config.yaml
n_layer: 13
d_model: 448
n_head: 7
n_kv_head: 1
head_dim: 64
d_mlp: 1216
vocab_size: 2048
activation: "geglu"
norm: "rmsnorm"
norm_place: "pre"
norm_eps: 1e-05
positions: "rope"
rope_base: 10000.0
rope_fraction: 1.0
qk_norm: false
attn_scale: 0.175
bias: "qkv"
tie_embeddings: "early"
parallel_block: false
extras: ["some layers without attention", "local attention windows", "gated attention", "exclusive self-attention", "value embeddings", "an embedding shortcut", "learned residual scales", "capped logits"]
init: "orth"
init_std_qkv: 0.0315
init_std_o: 0.0
init_std_up: 0.0315
init_std_down: 0.0
optimizer: "muon_variant"
lr: 0.00464
weight_decay: 0.019
lr_head: 0.00661
grad_clip: 1.0
warmup_steps: 200
schedule: "wsd"
decay_fraction: 0.675
decay_shape: "linear"
final_lr_fraction: 0.0
batch_tokens: [32768, 65536]
seq_len: 512
doc_mask: true
train_tokens: 643800000
steps: 13626
dataset: "wikipedia_en"
Each number is 128 + 24 x the weight over its row's rms, rounded and kept within 0 to 255. Layers, rows and columns count from 0. Numbers have three digits each. The size before them is the row's rms in percent of the matrix's.

# down: layer 8 MLP down (transposed), 1216x448, rms 0.0431, rows 186-225, columns 336-447
# gate: layer 8 MLP gate, 1216x448, rms 0.0721, rows 187-226, columns 336-447
# up: layer 8 MLP up, 1216x448, rms 0.0776, rows 187-226, columns 336-447
down186 099:153124144119115156116142106146132147108159136123151111118079135170146120107141153071138125139098113127111102137152089112142166113127116105121122132130121153095087124109103107094101182136138116099084148138143095122119064103151137163135171142109138136123106137179167183128126165115119119140074143117172104125144118182129156118148133121127
gate187 101:119137157152160153122158154156129119131104123149121135130138112144175076125106100109120119141119087086111128111097117124127112151101138131136117109161148099157126132124135091148123151112113143112119090131125178185173116165149177164150146133091164141123139168151159161140120155090111159147109149131106140104109177123137142118089134135135
up187 106:104120119141126141150114157144128163151112138134134137111103141107112169106103129103173102125106181127161151098154144158119153154127148124162119145125109167106091164125125159132175063126173124141148115196134136132125103125092109125138115069143135109119121139147124111145115137131150153109126115119157148162140135166155116191148139125139
down187 105:132103108135144108141107129111147138147183117103106109084159135112112131123143090130166110134111131139144159131094099147149137167134096103180114140084112139139102106103133177125096105090113137122123149149139147100132146088135137093128132117137119112124133135139128130136176127151144097170124128142118161114160131087156137152135123106208
gate188 103:155142146133132114129099115139130131097105129113115129086135164125087166131121131144162140114102138142123100127133126210168134114089160122136107146113127162117142104155166124156174130145103122127121112104104136138139119151106147142161129102153164106101170139130123171112105104152134133122152149102133131156169106151110120130132124139161
up188 101:115118100159133147114112180119120126115116158126162139139145120167138094137117162112144164135108149147147164136130141103114124147136095139153141148124126182116092181165145166152108108147139150133108134128157052097105083137164132146093134171163137143115126121098146078138149146122095146135127130130097138090116129109158088102143153148093
down188 100:140134160122117132147145127134110127128136109122175167106135130096124095098098155102132129175129130119120159127178129117140124150124100101120163119090158139146118138120086158145108090090125146103157118141120124101131155120084154107150195146091126124136123145112082123121102135110097137129119138152124150125145175117144107087137155103090
gate189 100:136114141144118134100114153099104119174131138160117165120158156137082107126155150116118146105123122120102118115155137147101104136144156091142128152090126128166144107098143143085149117170078151160124150083145148114116066144165104125106129115153128107134144136105127130085123114137110127107128115154100152144095121182118112110111122156148
up189 098:142092096129150131127143117106120139183133107126134071198136172137139121125116133129133136125113107128138088075156137142129161116158180088133108142143113142138114133158099129123154178093128147110116105101136108159165079110122130115131132156112090091144113057123157140140116127141135116099135093085125133115117163141178098071117171143141
down189 100:078156112166140125170138112129156154124162120093100142124090116123140129124128118128139103147168129133158146162134113117136143118106150085150151112094121118137149127126130112142118122161131095121142178093090142173137177081133133105141140143096132107155125159118139116113153092129108138112082125156135157144153166139120113126149113136108
gate190 095:097132146143094113098122101112174167089131116102145082167126125089072132171152109120073172112148143147140143135118128096126113148136145149104099110105132142156121133108124079183164101163150132154157144106130167170122116176123179115127153091099138100111070136134175124121156109115126083120161119129129113104091122141109141112102097122157
up190 097:068143142095115153118100117151143131124146108124139163077137161111161108174168135113116118122146145152106135100123090109151151108199135099127142088107104099112091148143129155151102127124145097131093136134142166105155200144110154118161130158091157132148136154115067139175140154124099118118143109094132112124147177151176126125154125152121
down190 098:146168121148117184156119129161095111128143103138083158185139115098115133156092137112085146156132136115157126130136126091102086140137130102104145155103106100162112144138101147142147128148101101108132096098139164111142126120098147110129103146133101138136144133160137136175126111099124115136126125125127164124112153137123182150125096130130
gate191 090:097107124145092096078163097161087133096107125118162106106147144135127084105092162089125123159078069151112112154134110160117138139124169145119137147146156152078128126123131111172090154114141136114147145147123131156143125108141103170127124119118132108139117135132155181130105116170202109124147146154117131133111174138149086127186121137104
up191 100:142133144101140130135090143111129097108153093109115115159111140121167123156151124198121115108156136104108139130115163147178114167099072125111117130110123120134147146086102117107116093123119113154091156105151109080140122143123113115118134163149132145129164105083088075128143144118049128168130110110130134108125115114131098115065135157162
down191 113:136121102115114121118171127174100130098119115133140153143123115101121123168137111102138118073164158105106103144132189136136155121093129088118074123143121146123090114176130146147140110140133138104109124148141122095149107119120157131117143148155098139081124107115152144148147128108106174104166130120129146134134139057155122117147127171141
gate192 107:134161107152117130128116103143157101084161128089127144093132141158142136124095114096107121168135101159139111164143141110123119115130121128120155148141123094125164156142137151123132103157132089136128142103123128139135135103157105085117091185115153090160143136135081146123148108142129162142121183135085146122155104182116183129123097159140
up192 103:095135157146136116132129105137154106138090154106154151093114160152087149101107110120121136083100133120122137085128140122119113116084109133144140080112169129124127115144171124131135116146117117123105108111161176171140128127138135140126101123165160141140171137163124107136136121122140139119110129130155101096113156152122127157120146104115
down192 101:160121128133106117102129158147152095136107109119154106168168116136104111100140145150120127134109127110145115145129110099107122131103138112132152129156179115138118064123131169122130148146112110123120147123137094074138137115172127122123091123140126140142109192086148153096125137118141123142107142121119153110157192149114138135149150140189
gate193 097:088158183135123091156142161138127114170111120131085131122126098114130135127165118130125143162135090156147157143125170126123130114130144141144067105124180144167118125163114087086134103151119118141111159125112161103108112101107147076116161133147106122138114110085150129150102119146120085120126143148178157148125103126105141136133116091108
up193 101:116137154121105133138108134121120125117117141114152114149109116130122124133097096129140112155124178131138113119135150118147105145143141108113152091134159138094195107132133122163131106113132112159099092097180155102126117072140138122162124165077111144141139081093131139082149145100134093088155169147116157111137115138138147118104108130071
down193 097:156115114121146123119119097082131160133099123169136094147139138114124083176110132096128209113160146088138142140150095136139134141075129134098101123094101095118160141120102118148137183097126131105129132158124138143153128127077155136139151110144103129115088158089149129141132143124133097125145092109168094125134158154136127160104098109150
gate194 102:095122114176143132144161142127096155079163142103128109121151144094125166140123147116111179128100147112114098138109140135090110110089101117125120142118128115082121138131098121192148143155159154156109127078107133169127106127079156135137151111132149137142141134097163142125166111138120131108155103106139084149141116163132132106130135162140
up194 100:156113114119115107081137145131135154109108192123143107167157112123121129105183131111172162134107085156136127105132122185129125117092159141123116148177070127165146113163102106164163126115144130099087126128166160093111143153101127129136141135139129119101137136093127168161098152120107152117101108111165106161140096146184157180151129111123
down194 099:131118130159121147108161150122089152142109116094097133123119153144127201126092142108161100138056149123122166148169113107134096128121134170078150157140074134164130145150121118130158172089166143118139138134121115111135119162102133114111168151121165134128127124108112149120140107173113116088099106112098118136139120153157130133095114109194
gate195 103:174155113153138105127146130072147113185090095115164159143124125142109141120101136124111131156140146129130101107109149115137141149148114095142121157113095098143138143124149107136126135127114129091140156124106100138107141145138138130109121138131193158134110113115119105142069111133129149123143124125107100129101147108133120130122148137148
up195 103:080112116130131091119146134139072127164164110105142098121152128154130096121094137112138130090140118159142121135136130145093138158112109114126134120133151132139118139112085136125085121190170106138099157144173126152129141126149170129137128158117094163138154153134133182124145116102047117114131147159128137135121176138137132141130117122085
down195 102:154110146104113169161135146096154149146146145140174170132152152134122099140117135120145104117105133130146136188105171123131172085150106140120123116111121129132135113115129092114091149089121150081140129120105147128098136125171139111106089118148134121152132113109121177158170139160110122121103144120153125180137134136092161123115107119181
gate196 104:131101125106087094160155158062137104130125089152081110109097106121148128110094093130151135131107120168139150108130185103145111145117123106071109125145098152140092134145146125136105125117188148133106143148130102117140087114083151137143118181146142077113076151149113129097125167105135166153127174115098102110130120151143178139139110115120
up196 101:109078110181115154146174132113102139116120150151128143143152153155143133119104091102146120159119098131160137123086126114161138161095089120112114130122093135115105142123097096141101160167133139097088117103193106075095139117110148143128090157099168082117150109133110176136141125130121080144116152138136143151117159116084109158108178137091
down196 100:156109114147111153131114111141104157105157103103130147165150132161117141140120123136090114167126160120122112133117116092152124113135117106127120131121076128118157080110142116130127092132138131127103129109123147145131139063116133122151094151146089096136124143175140125106141188116138165125135132137152122123178126118107103143155136143098
gate197 095:122093172165139131133102148164117128147112133118140095159100126159138125082112133102092096144140131148155136187131144093113093131106093151105101132116080117136126090111089144128133092173120125115133124112100106099129147127159164101137170135137124142108150117123124109119136169133085139106149112118136104122158117172140109152143127123135
up197 100:108108126159148152129143106154132122119106131111141113130119109127124085140144158129163114136088102114132156145102100114116109108145099154102142137121143134103106084114132108124132139138085083123134120114137128125080151147183122119135121122096114115161097137079115090156085116146101140157141130126107105123143136146118153093134130148127
down197 098:109164120130095168150114099131089094072104116087132097141123136107119101145135124138129121158106104133090135087074102083155170127130117098111127115127078174146124103080143093109135134150123139156171134155136091098151121144117124117069114105144157107102169143158139134141148120138101126119125101102114131109082158144116130154127109126141
gate198 101:157145169134126114142132092123131080112153126109180139148101172134127146151092144129160157154136128131099116120148135125089104143133131059122153149125114155124178109145113133118168140131156054150125158161169125116160124152069110118095160110134161153129115148133135132121133128099114099104095094129170141130198076115140107132137119122156
up198 102:159166079099167113117147128152135133168145157143123093156103139130126129160117155109173127120128125197150138138131140113134158147097104166129113096135076175096122136158126095131092120167097139153131119079098133116148145093079107152098138184160192146120136177143123126134138145116126144153132175133142085182108145119103110132085149136108
down198 095:136141141137111158127151144131122130115159164111130123115126097143090164133092136126105126135182116167135083152106138135096105120125107101141107145116137165182157130118123126137139120075164155096149111136116080127090112123101101121108149153116120116161115126156091112129126135122117140097166099103146157114128117134134123147172152113100
gate199 104:129112144101136098142120135167145144113106149121128115145145150102100114143143077160110142108140148128117080157123129115144139133098153102108147126101102095144087155129131111161103106107129139162119136126127132141065114127156118160146118075148091135179160117106138137102090133148108103122083138161154166130113138115124128114104131143175
up199 101:110120180115154133114096102130134159126144117135119136142103151165160137128142130123104103158107111090120180149113143137098098088126118146132074084121150124127174078142159134136102113149095128111155153101122120165088111108121125104159142121123157143157088106086133146138159146119098175134169132115090119100120127134119136142112124102148
down199 099:124106125116137113141127133123141128129136137113120162139121152074179110094121139107127097183169167106145146163119144192117140098154130139134104128129130115129137084125134146140139097106111118182079084154098117128123075129121133155144134143103166109138123124118150133144109125102163117116180071161129099128092135149138108142126145102114
gate200 103:131114140101081122116118110100152192132082148094149134119143151091132120098157135116139101120084139123134170100105123106096126136127075129160103117100119182129142148155113117150103114160145154137152101137116195152130089137130151077121144108049117103115148100061111120139111135178122129144116114111107125112117162100124089103084082136141
up200 098:160133120152156115072122129105151116125131148154135132148134105091092151130118137125090184122145088138143156123125121127162076115090131128152135089142109115125135140109115132126129129144117109152089159117134137134107115102108156137115129109151081148134096154134130172149137133124158120109128127156130131119116106144091109168093155161096
down200 103:138129167181105112121151137150135125166111165145132073135109144072128133170152116124122127146153156120202112107149126124094138162137129184125102133130157126111132131138137143153097137090129126116134137118124139137143168126113125102130144164105102059112102126135099134122082108135131141140135090132108098150130104135105119138100109098149
gate201 101:153103153136147147126112148087120124094122141135138134115113110140124126114141123144132100122113084151147118123195137100162131104139124089153105141157099114141126145131109126132127112111079111105160107138138168132108132142139129155121144064098132129119120137177161127103137063138179113154132122148065178105115109110145120142144118132086
up201 101:114138120132097108081106154080101164128158147132146118118152140136111138095112089132153163170095176113144083121139172154099144145134132139130126104130108132138140138172147131137121128123144130126115113156159164149117132130136128100134094164057170085074123098115118128158146181132147127102142184053121142124158171121130134143100120136105
down201 102:140098103165095129138154104102123155146112131115122147118071087127139153131148151155098144129139113170158137129162149108082108115127118134160126127097146136091116101144112146099122105122143134067067128105122117173113133141112090122126132172081128117133146123099102112154169084135117185156105118100147133118137117120124113104139169170163
gate202 102:118153126165126171157122107120128107134127137126108144114135152074125126084116150120107137142182112126144122145122156096114164113127119101089106131116163164137136119121117123095140122109121163173120133189144095112093136110150159132121183112204158136115119160146141116132130160182126121142126129109131150142140146117120148112141098152112
up202 097:157124105181151086126126160126143142132152136123117124161116172149141171143149089172161134098117150104138119125108091102115110152155135132175138095134091123134104151114157120107144114102111128129133127146099166147114124116136182131096074137133121114152150135137097095135132106159115141120158115167139107172156113073110133154109146143135
down202 098:145102143132136103096124180112186137139128084161124114131128103118123140140142121077110127144076119116077134125153141133126127117163125099174146112127183170082130111181098151068111116146140083090136099185104165148114121129060152108130120131116107124137127108139115141127142179056114144143150109153101149122129133109109117117168157127108
gate203 099:105129146059150070160143135129084128150159163085141164109096071137145154140151147117130112138152136133123174131161110085138110130080128133145119126129110136114132101073142133134169080144157119156119095113136147117089111153142140117164080110117152130116137098185116127153111135106158158119157089125125157136104112117122127153142120092141
up203 099:136187140091164105129088157119139126142103135132104148165152147139114110107144119104101106119131130121158152120111102106109104135122143090119135141129130157159142109141074094167161149131163114116160164110152106126136141132127128147125119110131153133116126122112124122149117126106134104110131161116149100133154151127151112175139147167142
down203 100:124134117116152144147159196106145100128126143175115128120170155114099116093121137124125100130116175147173111089110176170144113109122140146089087073102080097140114099136105132162126128179094111137130169118135130105131159146113107127109112119105123121131170144137171086110165167173123125117136153163128100149162121081123147118168142095155
gate204 100:125132135122126099126132135115098121130129108100131098154121124132130110120172145133083120141137121124146170150096154062141172124152136114127139159117109123130130154119120143129129112149120146117134106121113131131120124173136155121153150146131128077140136147111102107152112147189137164154136102098145116120157114150130156143127182121143
up204 101:095098114162085082148143121132118126105118063140128130117096118153136110155147142099111119132118153099117169128074109132172124123128138115123144157147139144118180115156142100118096100155178078129137111109116128067141125133138133096166153108120141116100116132123113150144098111095144122137125123132111098156075125119139160134162128160127
down204 097:152112135120117115148100095153131131128119169149106170153105096127131147170098098103146127120110122172167124084113152112165137137101110173163143118115109138136100193176149095087135141118072088147110121108110112116093154146114128139102146137085097136137137121096083165118164097105099155139135141108118129124107122090112152158110129160138
gate205 096:132124147086095121131153120149139140082133145162097138074117112109114122129130132110174106143144132139168137170127142111142143117137113143127142135122085133142132114138145135124147076159125101093095128125139137134121096145143158136154097124117139115157141130121134119110119119134141129128148096123102109141117123097077118146132106104131
up205 098:154102139125152149126117118145123152111114096128165109138127128104123126085152118064158134178153128139079133129093130150154121137133140107127157119139083123178125081116146177145169086115132096088113123133121090150131127139106130132120097141152170112130164135119162103203147128183126111123121123130129123156086084112112154163087147130133
down205 100:133109157069136143132123153154136116148148135151151119109153120123147111118161136127101117181147122101157102135145138094115101084136138120144119113143127152123149117150121148188142114110087155087129099174123149103170128143131140140122115132155107130139192157139078167119169088138110114112148108108145123139084113124122133115133145132133
gate206 101:186096129160143108153112148149143127176118111115091135177104107140137128100087139119104095118115105111141150111153134116162093087109101168135141135140129099105119104120147172107148140140141121111126135107098130121081118117131101111106114103160123138143110120109166107128159159162148131154097140127163111117091109148115123126131132120102
up206 101:135140120106162115120147122106072133126092135118141106172131168158088112119103105126098104153153143158094171120113115112138125160156145162133092144161116102126087113146114085153098107140161178112115123182123129127123120105133151143147146113143136135119156124130123144182152152114158091093130158076143108132158164150147131134146123074122
down206 100:178109130149110119148136144115100144105116120149129158173104107135103120125146119121136147141091106148121156119111161089072107146117152106138171137120139155107113097080168112183121121151061103130131150106170142095109137119087140162122134191087118098167142138104094139117101122162137116102143131141130124119125135142129127146115108124096
gate207 097:108142105153131103175100124168100133096135079157119150125132136132111085128098112140107165135137114145147118124102157115084165134134154140112143107091154130115137131140136095144127137088176080126144114137174124103180150103139142134116117089129133106104141133152145125141125126166075091149130169139111112141100121125112160109130142121091
up207 100:146115113127131152090104136179096148085144132136116123090124121105139183122139136126106126113154081121172139134061121152154144123125150107130115092129125134117085125127076157120106110141109103106112103141088126070149125148137126130170149117122156161122105136118152114155125162104141131174170146108161118152169170126127148135096121058125
down207 099:138098097130102130108161134147111106098159105119132105157134127099161162153135119150139138108100180109177128139138148141110103153135130128101090151122154148089126095148121131165109116116106173102094137100120148159131107132166084149136103133154127177088144131117159105177148141114153154143145111136111100180134143142129164117144140149147
gate208 098:130142168110161102110149168104124120141086122142098094104130118115158101116142131053108156118181107093129174124139122119115126132114165122113104125126177129153164085128127127108161158127123119158097134166145144113126162117148135161119104168133093143153125097119125134128104105127135067147116123106149103121135137152153137160131124133145
up208 097:129151088126114154133129145096061091119131137100106145164103139130118116134136124116126124134088136085096114131149162091141129143077115109109138129158143117091162069121143105144154126141092144159112142140108107184090130098147129160139142117133137138175093141106132116137098122095123119121169165079164120091133110137131131097115140173151
down208 101:122102128153130075127136118113143113110131104073109111143108120153112154149161092109159090122088105132159118131135143114106155138133126139148111163177110120161131162140089135110177098092161148123131114137143159123176114118131129172123126108136112119120137109213102092147182134123118085079115118166152173118176115086076122177115116153137
gate209 097:090118172164131105119155164122115121138147102079135094142105143100130152117152158167160111124101121140125099129129141160150091132151145133187138144134112138089128166139135100153134161171157126107099171180109136120127157142129164113077090135140156170167154123124130129118119149142118115148107134136142152161135158147146129118127128130129
up209 102:081147130132097146161162154121143117129116118122147148087108123094122122112146113141124088121131131119110130141106139138108112193107165127127122085157087125150163135118164157120151122094160094145136132122118115105131165195125156126104117115123093134117135119085142129125129099080113122116131133133086147127131139178165127089165119163087
down209 097:145124136110150151143135134118164145131138128150151137148099097113162116131121124136155144108123110087123096091123127143123130122127121116096159173113160126158122137106106094126102144150098133151136144157075100154151089164144096132114125084085106120204112127132088154172134086086145141154084144189136137117130187154138105109133126121189
gate210 099:114139135145129145115116124141145134124101142132145146113056142078113093106159146112133154121123172125180163142123161139127173140138100128153177111173138147133169118125113127173135158136138129143117170143151136120145136138178155151128142165155087148143132139133121100138140136085097120156180156129134086078157152152133146129110164083132
up210 095:123135127159129136117086164124105132146141123108110096099124144116147111100118132134116110130092109138122091129082140114146111109141107135141117124131142202130143110107106098125116110122128115134087157127130092116147114160164127132092106103156163142147145101129146103121128128096113168128105143103139132129108131144125155111093142115118
down210 095:120153154114102152129132113096140138092118154157136062143104161081119142179161110126090161079165131134120127166176113130147155127145155104147142106146131129125128125140132122137085129115086141160152115160108105131139149139145125135116123144166146190129126105137140099122148123134145151136157126132120119111111120105166135109129172128127
gate211 098:105147126172154084115133143109128116110138130140146106111122086146157099121165129142097086154101112149111119137106131110123133150128094112117084106149107122138132118168145139185114100144147104115098116153135151108125141149146141106106127116160124130098116157104146110153105126114147182113151109176130138147131137130119134100142122125134
up211 099:117137103139120137135157099127133116091159118125136149133164142109136126120126104085125115119122088145134148120128101112107138110123120109095126104118105111122118147104154121099119143119067145120146136141149133160178140120142127102138206143081132172116145152161141144129125128119117120158096105130146143119136150148138159100117133156120
down211 100:155119135113155125151154126126115163130130116113125127162130124117100185097069117145134120136123133142132138110166136121151129154128111087074166140114055183123108133123105190102103152086172144157123124123094130138115119165173142151143143097115092108121131145170132127077129156143111125120108188178105119112169127133114122121124096161115
gate212 104:127104140119114123120129120142126131102113154154118110114103127115100100139108080182075100153116135142119129176160106126116103131099082136108105127176118130173108145145155139137157167135127085107121114103150101112113124130139133106142108129141096132105152201147106131157145133128170118114102132122150150107123095128139144073139125132129
up212 106:126141153118122151126135151104113143139101129114125096172116086082141158110120142147138182107141111129102123126170133133130132067155137156138132082134105167163152131130118103115122126126109130132147101141105128160116113093124122126107134155143141123115156124134141193139090106126120151143144121106111139149108157125124151137113106113130
down212 100:160091085097154127151119164108098130078159164113125163114171050098085168114130153130113128152122129091117146144142139120162164142162121161132137113140144093142160121189117112144111122126125118136113132101119115119127129145179116128106110134166094128167142129104110121175125164157116155173162132133085133160119148102171146143128128131180
gate213 100:124115134146131104133152166145123149134122130151141144109127165101117082123132139128082132133128095120121139125119176115120134170086143120144147131114115116091140129100085154144134127121112111180143151111149095126137153133101170087116118154152197135089120084140115087180148135102118118145172141109121123127141108139154132138127132116117
up213 102:123147133167130133100129123113099141117148095154128135144146146134150103141119157130151129112145137149121159111121133141130102143124127081092130109142139167126098137120124099130131147115151138128104149116194144146130129107139073106127112140112136106123150120134151106108124146067136121146139128115132142134175142127134099071095139167110
down213 104:109123123129107131110128151122135128148128146116159099116161102138153121116132156140138128138133106118151120124127092160129131135109090147163128079136143116178141090153112142109124152161127120135088071142131128115092116166088139145132128152148075130066139100111134101125129118136134113129138128134107187142135146147106143132142157066151
gate214 101:093139149127131133102125156180134144135095113131108119141169146121089097185086124105138157153143101159159098149114116155126152119136095150108152152145125137145138105149151130128145090188123125114130145152079121179085087112138112160138112131110136104132138132083149100186155118134160127121148128172117102149132148141095120102124161095134
up214 101:115081094146130135111120123136106134094097099129082170097129112120126099115137122131154129124108153101104138199119117111140133112141166123112172091155186122122066180123114093107125101133105118161114126142103127149129133081118134070130076173130116149140159156170132136137171120103150118147126130130154123129156113112130128118128140142082
down214 100:128111102149132126134152103161132084180095128101104149100130087151142120127125138123152129157145117081131122117164119150171103157117119160094147136144143120136137123140129108072128095157125162100094147067164093169122106152127135123085117136084141152156160096142140168102098121184141095153113128125159132209131125135111087140097120094144
gate215 099:137166136107130140143147107167138117157152101114131119138142090134083139082101138075136139113099143147185131088165124149114129101135145149135158094115135094152099113118141115093126154122175113147092139114137113129148097198103102118154129112160120098121112148083159089144107138139102129119138152101139128141103146131154152163111153120137
up215 100:157127116130096131102145160114104143115124166137159165101148096132156146120125117105141123148117158127159105125113146155102144090148123183144098158137113132118149144164103110133125101067121119142136142172104123096130144110116110120091142143083124133115157105131159125139095140112140098108100152136077095067148109095143140145153147164106
down215 101:111146130132116119152100153141171100138117138097083100127150104116100195151170116148121185134134156147136123150104202099129075144119121069138140127150171112156118128144138160094071146153129141123118165105100131126161107133102143149144126138131114097116110120130137086156102133132147146102090122150133097162138160170162117114135069128097
gate216 094:097092181094166164156119125145118122186140143115166138115101130093114126131139099091109108122139134182126103121122124191120117121138130118107129152158085136102111159181125114116167153152118162123125088127136104143149142089133121155144136123132096141114105160116147162160083086117124107153092164096095140118128133168115122099137115102124
up216 095:131140110127125109141149129136158152082180085106086094110165195075142128129141137126142097127144104120119130086139104123126148161101109130108149127136088143138123184130141120148137091137105119129131097138154076113117128144165173110119141115118174123108113110095145130154138105129153102094151142148163147079114151093105117148152123100093
down216 095:101096110136159065146147150097133138109170139141128137109136113181150145149098158124123151138160078151107103117176121150132154138096150132089117115118103143099085148152149120131136097084158135157112124158123108117149109126095108102121153117126118113126126169152144185191096133173133135133118155124096169127130080145154125173117121079125
gate217 106:121112175124092143102134146115149157157144151104164104106165100128137189182131121146147122126137096131141118151121142083167146145117150123089143143082074146108131190201121162138162110116116121113146137136182159155111167095125109120141143173117104177148124152132127095137122139092096156118146168143095114130122141118100083155151108121124
up217 103:146120110129097140151101145173113151097086111152093092150140131102123086137108129120118077160068106095116132115140092125084169155114120109108098049112129153124170130163115117118156138128124136088166147132101079158148112129078106148129134132149101102108138089148170163078178139141159153107162083082162115146123115146118167150134118101113
down217 101:145072151088115114128151121180123147135102177134141129085136111123100152115139124095126087131109131095174153099088139108123143147102047154098125136102158099132112136120086158152136121166120119108164120164081107122167115138161117136167147102134101133170149145117139110097132111114142138141132159129123113087171144099110114113148138148118
gate218 102:062155160141144141153154113101088128128089120092133113141119157123098111098109128126198078142121159148102103115113121122142134130143141161149136146112133113153105141135093133161146106087109117107126100114191092115126104104119108149113135141120122129127111126106136158148131149130147149103108127186138118113122078105138163160104162133145
up218 096:091114177106153157120108090117162092137105127123162117079094152086096096138122108125140132129097146110146149169124101117117081125143150089066117149116116147089101136151126165142113100099147118103110106106154081095103109095123144070168123087144127105184152165097136177124130154096099121119100111185124160101141117107145151125181134114165
down218 100:119138164123152139163087125103118101133131140097080127128149140138113141128159146155141119127130124182093154124140159124134157115153106125147133098154105110131132139155133129148079142194116137119139092138150085098113136089147117114133098134106190085118104070164095117123149160132159160142090162131145113128083147146103094151056145123159
gate219 106:150117094116092142140099113129137088109127147140110121115110093128136155124123101146101158130132148120129163135135136136143137168167114119168117101116167135153090125138143105125129160183129153136157172120101087122123110144138124167096125124140125107129145128104156136113131114133143136150127129067155103135142085134132136121097182130134
up219 104:170164156180185159130118128093120180146115111110134178118147119119142159151112175135099102092144120120101133137138125146121142075120145148135157154098148144099163100097099119103179127116126160131139153143194103101130122116101136138135124121157112149181103142183114105099145120115114184117153082122127127157139115100120111111132139147137
down219 103:154106131128113173122089124122088128102109130119130188146169131131135156107154115104068117149114135154095159180159103156126183129142132135118142106144154156142163128105079155084118128140123159152106144138127155101132111101138150108115192094109169127129126132154112153141090127111086125197119146174131157174143158109133099129151135115110
gate220 102:133144141138139143145168122153115127107111112113096138156098129099138114072125086086155128180112138150124111151132106109135138150124105120138126157098118167153119099144107124125131119107120109144102192120113117115123117105123158162114140094123116125122120150107113137130128084096117079153116171122171164116151129110117102102119107165140
up220 100:109108124109136132120122134141167128109150133107156168099148100136143146152108112115115136130133133077119119104095074123159154135128138150140136114127155126116150119111111122117161147113121152094140179150155119148124124129149098152168140154095126130101112106181098158117142110163117128124105159132108122141093102065108098123144085128146
down220 101:094110135118154124126156140108147132122164133118106135155096129088138143097127145142141142123104121094114118125134169043160112121085051164131122169090128146112092119172154140104130088112132106096124113154154130116132165117129138146126144129148129163117150155152120121120158105156135154146135119115127127158100111113144147103144114139104
gate221 103:158126161134138099125124170177121139147124069130142101152107115084108153100093194129105112166173128105133105126138098123108125156081163100112118133146155139116126107145110149136113088156176142113119145128148122169175134116133123152150179142108082110123132091152133144151157122126110127113126159127114113112128112186116119134116138133099
up221 098:082113127174110129173164152127109077079134113147138153131134143130159136107162119146075133139085117129096120090149114091101124147131139134153125133109141122174150170192177135151130125150138151166159108139093085120130137129135123156118131127114116135113110132115109144113137133165150127160118138141112144154135096078165117174124120131163
down221 103:110158124122114142096096129082106122148131137162125100158145101104139136113116196137144136137094153090124131158147104102086126154160165125139108162102086157096136134114090112111101133132125095112116115118114137129156133141105153116113164058103116130146100147135135181123137165132161153153142144164136133093118144154128131157121104126129
gate222 098:089128124119163173101161150073122114157129134140134147146083124127152113187142143184146083150086127133103144078134153128146117136129145089128130174114142146135115097113131144139141160154098139155169073140103127169131126117142123114114143110108126127115121119131119179120115115142115151166152078140122122111123124093108085151137118108127
up222 095:126104131124113092105116130139124135144083130119125101141092143099118119154154063148147144107129146151143132105099132151161107125128109136110140144124142114123149173128093185143149149134090075130151112146124133130170170106120155107110122086063146141113126141143138149123142113108105147118117087080105113110138154130157128139102100119141
down222 094:101120151107114162131093150115138072140168097093108122152090096168139085154106132132144151118107133118105089169101103136143097122151141095128193138107134136093095133146125144117136173094147155149156072165145080134078136109149168113102074122127136162152137112155145157125105115164128149123172161173108120137141089157058156087164150099143
gate223 097:131141115137125137122146097130141146127110153114149149101131143146157131132118143131123146137078135110087137117152166108142122139124115082152141109130112111167152136129157136152102153163083136096134122119135116127123129133142112104132195104188168128119159171110086151141124140103136133085188188104101080142148127118097132143135148121122
up223 097:086115105116114153127173144140098133138114134158170134135134164089130103162169097072127095129133124110093172153142101149157146187126116121122154103106140174161132151129118097103144097161085117142084159126125115125114163091099146140155117180108111132109133132165106128143141157175140103124100146134123108123163131143129154157164110121126
down223 099:113186129164143131160138105162129123137182158107130072104134134104115155151117108123154116105130113120116133132112130120107135094161108102146121129165149054148131174158116087178116098131158166147165152106115158119108091133110111167094142123092072183109152115112139130136148153107142147108132133139099156118135117126108179144115136113120
gate224 102:115122140141143114108109099130095113088083127100138147121133135090119114126173147181146170098135130119148149132151102139146175148175105124141124137082132159122120128131134119121134076124138139151132102140153122131174102140084124156140150122144162144072119116127132096100081161150109172131154136140119129117113138132134189180133146093124
up224 096:160128137152131156117106151138161132159097147142152145129173166118098148151147145163141145127132126107109147139148127094124123140115149096130161165152149146133099141101126144133129149078159146171141115153103119112195134134163127134134108094115106188130132140127092163155124077100116102193087153153075151145117159155163152081093071089126
down224 099:129133137073158156129142163120115110157112087116163146108108153142129122095113157100111160170128127144122135156159111183118099126103162148123122122142134169147140084167123149147171130086112136061120179134144103106127095117130144157157125144083160184081172086109128100126116132153095158130126156143150111127155178144138128131118140125120
gate225 102:117143134158107167095073158116158115092086169098150107146086112170127151128108130095130146130123142156151122148108129158132166150136124097136130148141135106177113129114136117132148070122128132143119123141137123143095098117131152116160145164154148092106144120086154141150090146168114122145082152121106114136142137111124154096159126111115
up225 101:118103126098126169097100066140152138158158131146109113136136160132141133118121099131178131138107128140123126122124116140101083120112136147139121138120121128101132090111146120113098163088130115132151160112135134155141154103161134130138153134126127147132117079118178110085130168078135087162118118157174153112063130121108120152123100177101
down225 102:146125134109122138150112169116116146120167088144107155138094138123144147146109101089117151119117100121128141115135193101127098075112137121187149073142125135114111104126142067125115143094103137150103151137073114117093140141185127123134147158117122155159143118142096140145173140106180106148139134136122112148112200143141130144108116095072
gate226 095:150114133163126136142110121157144123128108101116143102126161131110130090154117132114117132186155138126163139127098111144142133146083139145132151138128122138129140138114148153152119128155080164108108140155133122145127063161182136135151154121154150112131129124131102129124165097071123126109128114164104140102142164086115146132165110091149
up226 097:138101144106118124135138081144151111118151148082146095119126095123153152153133132116133123170116104140163114117141154143149114109074151111166165101156100126156132154200063152152127104141132108140107112173124110085134099169131126095131137142147165147114128103106121100137138109176127182145095121124170147118114151125144161123146146128148